Part of a small language model's weights: 16 layers, vocabulary 1188.
Each number is 128 + 32 x the weight over the matrix's rms, rounded and kept within 0 to 255. Layers, rows and columns count from 0. Numbers have three digits each.

# down: layer 4 MLP down (transposed), 704x256, rms 0.069, rows 383-399, columns 128-255
# gate: layer 4 MLP gate, 704x256, rms 0.0799, rows 384-399, columns 128-255
# up: layer 4 MLP up, 704x256, rms 0.078, rows 384-399, columns 128-255
down383:158158084123130157084113096171155172124112118101181122200066161205125121115172110145087131140153089097103143061186110096067141121127161145136104124153110105127188136155079154095096159107147197093127114129176148208138095177156135136156095022097119146112113125123183175076146117156143158143097062148166177170160168102114120126156093125130040083082130121115123140138108142059164141142141
gate384:102116158133124125125126165154159170092061096093148125148135156127132112140138156154171150104059091137071123134148173158116147127129134158111129151170107085140138110121067083138138095153149083165140160144138135131120104118093167110099173192137098078130144132126121124117125103095138093155163151190118107114110128118160141157080125140078155134109126159148174130129126113165195122130122
up384:188128135166099117146137107108154098124130108132157132094104080162122116134155118172145103083087085089096119128128138131099142073107116124109152097147137100128110138074099158116132100145069123137138193161135129147132158114154109107100103086193099096128136120107161123105159148080089145109134124117131137143159166145113088139106155110103097164085095115097093079123147100116168146142174
down384:167151173086138146140123134089134140077167123131107155156139107155084108136112117167135061146141098078064137131072112146100178134132151104093102160129133192109093090100078117093164127151138128160152043099172140131133113166153185103081111098145190136130142105089136138149136102111116144067156127135113162149133135131140110117123062142127172111162133146133097133127089100102159107155163
gate385:164117139115152177101108123123108125060128095147165100144101127134149159172117152130125137082127103159143089094115138152134120122106187101114168093136147096048124064157138073099073134128117068158165134152144106048093100183165150097154118146105100155146065135088138159119121217149076074163142121137163193120133136148117112153105105134123193078076124065127114098101116144146088108144110
up385:109053147151090086152117131183092106119053126099147110095096184102117089195091134132138097143185121136185142147138084130113140151196124176153129084106119103035095118157129114133144162146085114146140119091141064129101076105161144123120148152134133081119132116172117129145148093105114106088068150178137140162121164102177094127159149129129143101183105144128121173162169132106111166151140
down385:106069106101120115114078157161105125110134162131117120072097199109107114105130151145141189143089119068049126053092112075138170145108100128149166100159097147109119123152175163157113151155131080136126095092143131096104093129123167099092166108115089121149118231137121126154089136147128100098109096129144116161132142105114076103153151050108142072129082096115115187133092103123066054116133
gate386:204108147069127074125127135116141089117145130085079180096141139147149155175129078086058149177089104165143069073103203151146150147158148098157127169154145170162100108120093173094121139086140087105119129127235105094150064111101101094191063126150115100106139111140166121145152088161089126142089131120129146120143123042082148149101135100155143116219087094171113147118084098106122123138125
up386:127095161186148117117169069090113125043099150072069165067114145115170140156148153152031110132100152148103176153135167165124147157100099131122136140180148176165113103092146136104167135108157142133125010197087089156088154111088179152146120133173174123094091126115123100148129146161096110182191111110116136135153140119140100215177095128123165138136120079138169119130104143101137107126133
down386:165065154137060176145141117128158095150093104107087070124100156139156125142155135172106080109095149142088159093118119135150144111134084130150163112163164148103130093182116148071153096143129099103153150093118153132147096100137127110151099151167165158145126157109111172133092094122092130173156116149130163098103129128124138097129087188113155145141105125134149113142069255074083112122122
gate387:146133120161143096088115114107145103092122095153143128148107144183158120121066070140158141079140126103102125131134124119141124131142161127164093141157056137091113073096103171045156092174204129098165111156171121174155131110112098107080160149061156128143090119128113114118161155178082151135071131166159091105128097104132159141117102131130110106111180106069122180140077141151153182138114
up387:074129122146155145133176159136072120152100172131144061115163095194125148089129098121082150157117057141100143169177120136097133112159075116139130121111139178135150087119035103081081099148145147164120180172153131168157118181170135130144151140092168093170128129143102165117130051102138088108097082055106133087144161116139110150133166097109097145116115072204192080155124129121158082099100
down387:092118218185107150088103114148129104138123186088119116143131133112076171102162132168125136149162108129119098168191117110051163137088133132133103083127100161157187159161107132083096116100126108058156150113095121140153135198128162134138109142114163077153144151135131136146179107096093157129134079089107089083143104123115108189118073089120092103141127130098161140111143207156124068101200
gate388:142097136106179060134185187076098146099139132084193177116110159105165096137128111129120125156145153189108114135122099143157122160154159137078128161134170126124135133117115142147115191140091124128089102123173126123117112132080072170096139164091120141126136136096163097157138138148115165119127117186182129130128160140145083144118135067104149104128135114149115081148087104134106133139145
up388:144127152165167147183113145129154156114102171161097131104154189113141130123086115087105131150145151143167159114108139110151172128139105152124086145143167067135111123147120140136143142100154154142136157111102151075115140102079096155137123148121105188120103137124128155135101123089086133139073102146182102108122139111087094168113123099134174155095070159100159125121107121148144122168069
down388:124143105126206107123186150140131112131124128072124157137070129084104101104136107090115224163142146172078137131132067134127141074130088121098141136117166097082077089155163142129156116164120115109120108185099094124161114104117137178128152166164098109138107074125159111130155173165128148135099129156134172126147141111124096130095135114141134114125111149150142125118088136112102156104140
gate389:122121123113137094128191108109150179153129160107124128138151123156180188106145175076094080147126122131137100105153071105091151094080119077163123168136097133105097078151165147076135132181145093079148106137156031085146120130130158110109110124085110115113088127129222061110123164170128114158131122180157174169111164089138121069146129111085129139144196144090088092071181116116150149122131
up389:130138098112154126164113124102106093184156159120132162130125091137081104115053092146126196166139137121099098139107110086074073113142159095130178130121139133079107105160086098110177111182148142162116127128073055177098169171150114118116158127160123155111150125156116114107088126066082128046107115097151164132127130078178155115140120118093118208067174099133130116081164180142107166058134
down389:130164128127138134128130073126123134152150142085131128097174154148154151090154085138138104142180097078188125165111068065104133160191103141157148140109123092136161139138139183154103129159177108161141119149051164188148128073075110152095109124151105157182179175100093178086045161130125120123136134112143076125128103101153107156137165150122164172155068114128166161153067135101110098130149
gate390:187107164098111130099142192138117122167122099145111105114109129137139152179157126125092093126117117109133109056109091095091100147146106119131067109159135153109092094151128169137113095154108126156142083169083048095108088127093092148159120134105107109144152147113149086139104107173142155110152092181135104184136119142119111077102134067110119126083101155168102114122152181169168146152110
up390:143130126109116116166144149114124114112135134123111116194155144146127079068107094148116081145147123160124135121140082128154088174165120147069113152167116130140137166113118113129064182139156117129108169161157137104096186115095114129089187115134097203153097153111116107116125148162115102156099120119111042153096094122119132159112105146170121147129132152164130177128142133139176106123108
down390:127167103130152052157132119124100097163160139126151116140147173133114121110066135175122123153126171150165132025174086141109109115171155102107087125134121104177103132110094202090122137110137121137139144167097102108084127110159120159120148186121129115150052198153141151103164104136155144138138125125155153132113101119120135132090079144162159167174125157120066130111171099110127148174139
gate391:105141090101127116130103136134108194109118132107096112126178078127131136152099145143129087094123133116060143152129105167115157158109136135076162168095143120125128125104127098122140117118138109092137098101109154143157124109097068117132078136100120167104145149082123100081094203090138174147145099162141158099125096123186124161158133135105103081131093079122071184077112087105177176130172
up391:171086156154104088119100139120112140159108111186142133132188100127124152118117096133136116168106131166070161158064151166154104158099121101101155161116103150100113131118110116146187121119118144127044121089140153081147154153088103106111125182107160141184156167089146107131116169084105128131113126104115129100109071122144112119135152114138134149126109155144154148107133168086173128102121
down391:140065115093146117144195123149145118103160143186126077141179160121137133113120148091136204146102117191114120145084178130150137102160091150137141170139130137100126097133109173137067102178056219116128129126099081104121143107178143074130070104119122129168135112134101153100100124171161140144153144143120102131147096133108186219168163158105132062140163176121123093131133103139079114105097
gate392:145124121166126181081105153136128116139122089132104158091119094140133094137161109168133134162143104158180061109132113184118074070181108108137128116101115130060135142154160129110129132111140108141119100147147101136157067137167129134067109128155119117095194171144170137157152128100068113072156099130097088143148151156089132177075127142188121106135153088083178125149096105156128196121158
up392:104081074108095155150159155152138072161134129078167098154139155097163088140117115091150144190135149124044162108110194141172091150107255179148142133155110128173134102114134150123114155101169180136117086095125074157155119177111056134095109086115145188156096100147127120138064180127171103145141141114196086076111124126111161104136120095163106117185091109064120106159106128137078161139123
down392:080104133117091136108138136148105139104191093137105099149082178108148095255070078095126191146143117188118163167134111176096092113109143083137095127127069101079189124140129122127185134151169143151140150098118087131124144064159101211149158170108165134123178130169114187141108097088162157146095120138148130130112125113173141130143136162088255171118176175120119132117111131099082132117149
gate393:139160123120202146155158116165120141148091135090075139123089136109111092148171141147118110141182108196104187119118077134156115132113183164164101067121046165112152138144123098098141107153122121134132134082119123148128091127115079150131157124174160109166163119102109130162146078209126129088088140117086113140116185134099154154121117155110150106143151145139107114120071102179144115132091
up393:083134140108124137071122166084127137135151147130159136170099070157115086171134184116144109122086135084140108107146128151099174107109108150145177107112138109170133080166152098135086116095173090116182133142112132083126128184131141180110167136126151104118173161096056096130081119145151170162122169084150169119140094112123100091110171152129100179154121101159112138166106168175092085149145
down393:106062142131160110098154121109146087127100101138115095169137115128187110139132168126173090114074066059137131090157138128102133140147087149137170120194114120120131095157156147135100124173151174124129107154182165109141132144102155139152138115151120162088154118128163130094140180090130094140125067134139140089100136110150158106089125156106097152171119116136107104114098200113105092120103
gate394:138098094127167137105103169172154079107142127089183122162060079177129124094110150126152199108091139068154118165201134106111139148152113135165040106105134101119138009147150092107115149161168181150158065099124126092090042114173191118104124128092126110135179126140147130113143115135164160139071177195098126146132179152100104098138143099194178057068127080057140077102113074200059120170038
up394:135165162094114154145150084067085129137133125173117136130185171153129130137147110138086106128102192134078057046064190078125089123159235079127101155101042094141139182054131162090151096112129108161146131117110088117114073173127133139138155209132182165181115148153168104168229143148111124100110126109158182175096068087133078107108145161116178160053108100173127068181074155098125143116199
down394:181133178114106122188188102131058151141145117171174073084161085150145084143092112078109065117177141199021067098116103075098170145098140132108106221115065084110091117081111186109165128115134177110122126175113145150090143129118125142153155124121168133171198099163176152118169107089093118125082165142172142110136083135083156141112171111110163153096119174148105130135102178106193122146102
gate395:143126095112146052123153112126086148122101098061115184061155169104138165142041114130066103034109083188096115082159167118109087165161169177069106208160163182197116094087107093070088136107122148128150113214174130135071093087131094150191046177091072187095171164200167065090183097158124112141077128138142103130169104120112149172129142111074179000223166168150090218157095187074127126185092
up395:087127121201141077080125166124192157137117109120167141067176127114181136148085083067141177074065107198144091123158198096104055224156206166095160178126167168169100106043084128100119181093151131129119125226138126124084081104116145224143072193159073142065201098150146091099110166123172097085062167155140177115152097090071117193079101160061132045195172117149083210181090157052129125188135
down395:187107142165072077132099145033160208087129134082100156074081148053172130077093120121175205149149055165132085072162123207115089198115125150101178172108188100169163127101174116082118158080116072105128162216107191175133051054122143089202118132134127119121152079075128139134137196131116109124097191121179138163143134077094134079121158153111131062118118144105080212148027179057143183110118
gate396:099069150139151096042144172178128069138117169128096185089140152152135115133131128095103102195109132113071104140075194084151105095194113122075108058133125158129132107135113119151160133150108120128163158194145114107128122165152157169174167111132125140166125119118127078132107130111111087148164159137161140154167177125164132100102163093084125128009139158135148123109106155118131149103140
up396:121128126083116122141106124100106065102114147165122168143104153235010148112109090138057086148111124140133127107078158099121108154085126109107157102088048125114105205129120123133144164117121081080068203102129127137141130125129158188134205150131087150145106097181130051155134119141129111182106092140104175101133077091161103100090132143114063210137164152098104120178176081121142153141135
down396:195153129173180096099084147148118097130103090099127158123135094115121086114166134109153065139092105142020131100166158127140109111165159154159224143119123190123166112117141097127089132154135090140171104118192090153156136077138218153123168133112161103177111088085102088061139082103126148133123162100167142128137074111148095180128147073126189141143129141099189095111128124132105127083144
gate397:157051143082154096093121178077121145134090098190152126145141110122128074077163113072169122137140103143176205144142123136085142139126158083137120135124115136147137054103068144104090106136138133101127087110095121131077073095131096125126139126171115165122121068105152193133096095115153114141097149115163112132118085086138190128134061176106123103165090116101080172095091128101172124148108
up397:087098080107085078153100072176125107088107103070164108146151103111086085053111124104115127126146144093146126117072127148125138124112128121074146106081217149151113152091174181136134131205156101131113145111114116111135140132172115131211131138148102134131117121168129112122147135112180140136137091199146167093162127115090207102079110134141125090137146130125123187083102119118141098078182
down397:168148111078139152060121114143130095004163136119129156120161059119082109156110087093147147199130163133017137139110100158114199126157135130138145135108093096124139132111169142088133140116186087139151074149073157101119104118101174124150083141128099125117136079127121138101150131139106152107124146140152122110143152153190178149150159119158178088107123113183143125102093188117138133090120
gate398:130142142124119067173095180183189134111114142141162123186165089170138117149102157134118134123124137081118116136079139104170121089164148133084102119166147127099114110127074142081153087159134165105139158113120123140140137129178129141135127131122128157150124114119168174139155146151150085140071124098104110100086138104151146186106136111133108180094119099139071127195142083138118111167095
up398:115104143121100137143094147112160061178110140115118144128150155119134105160121156149125106140134129133109115189138135133173105142136119125179103093173075101124094134118225121138104139136141116131104140098162102118082104163106130161141104058131143125107131138123172133158151165171146109149153146119156121119125176109130103100145121142112105117143107169147155149111148151099108157168146
down398:113122126103156159176103110182167146151121116140127117112131135180091074112100126094074114147083080092127126150089128114140100133176142091145162151144148138162121138115179147097129103134146130151090126097129172134114157168148119109091126111141172112169130091061189093146185109139097090132134128117161074194113120146158135186151166116067172074140119160092147149102157129101074151113094
gate399:141182168107119067114150158083092144160158138077106136129088095077118132187135091096046164116164154190179106087066083161085134196160129088106137100177147205105093113145116113107125164196116111075140163133092207107084215002104156130129097156103078127149156146160147097180136192165131141073119172207132138081185076072093112152160115088148181137199209117122082197097160089086100052189138
up399:136051139126147102077152116083196113144190166198141104123040059179054140118157120157090161125139131136104145130158189162188168067177076131156089102168115143121165071139121056171182152059166041147140142116122131116103141181101138090203187136163141149129098138073160149105155140112109057172166129128165079133022129107096087165144158190182063120062096169134240099092237072163100154056210
down399:119076120171137113169134089136130112130140100119141104179194094176130152171132155123150090168125155151088163153153180116131155083053108141198094173143072122119118148113134090129157118074150163159072174158077125220067124255121142118114198182172084156095137095053070168162102171165128093198106062024097159160060133123095040099100086158101079108091146099084246096152109122138092214113118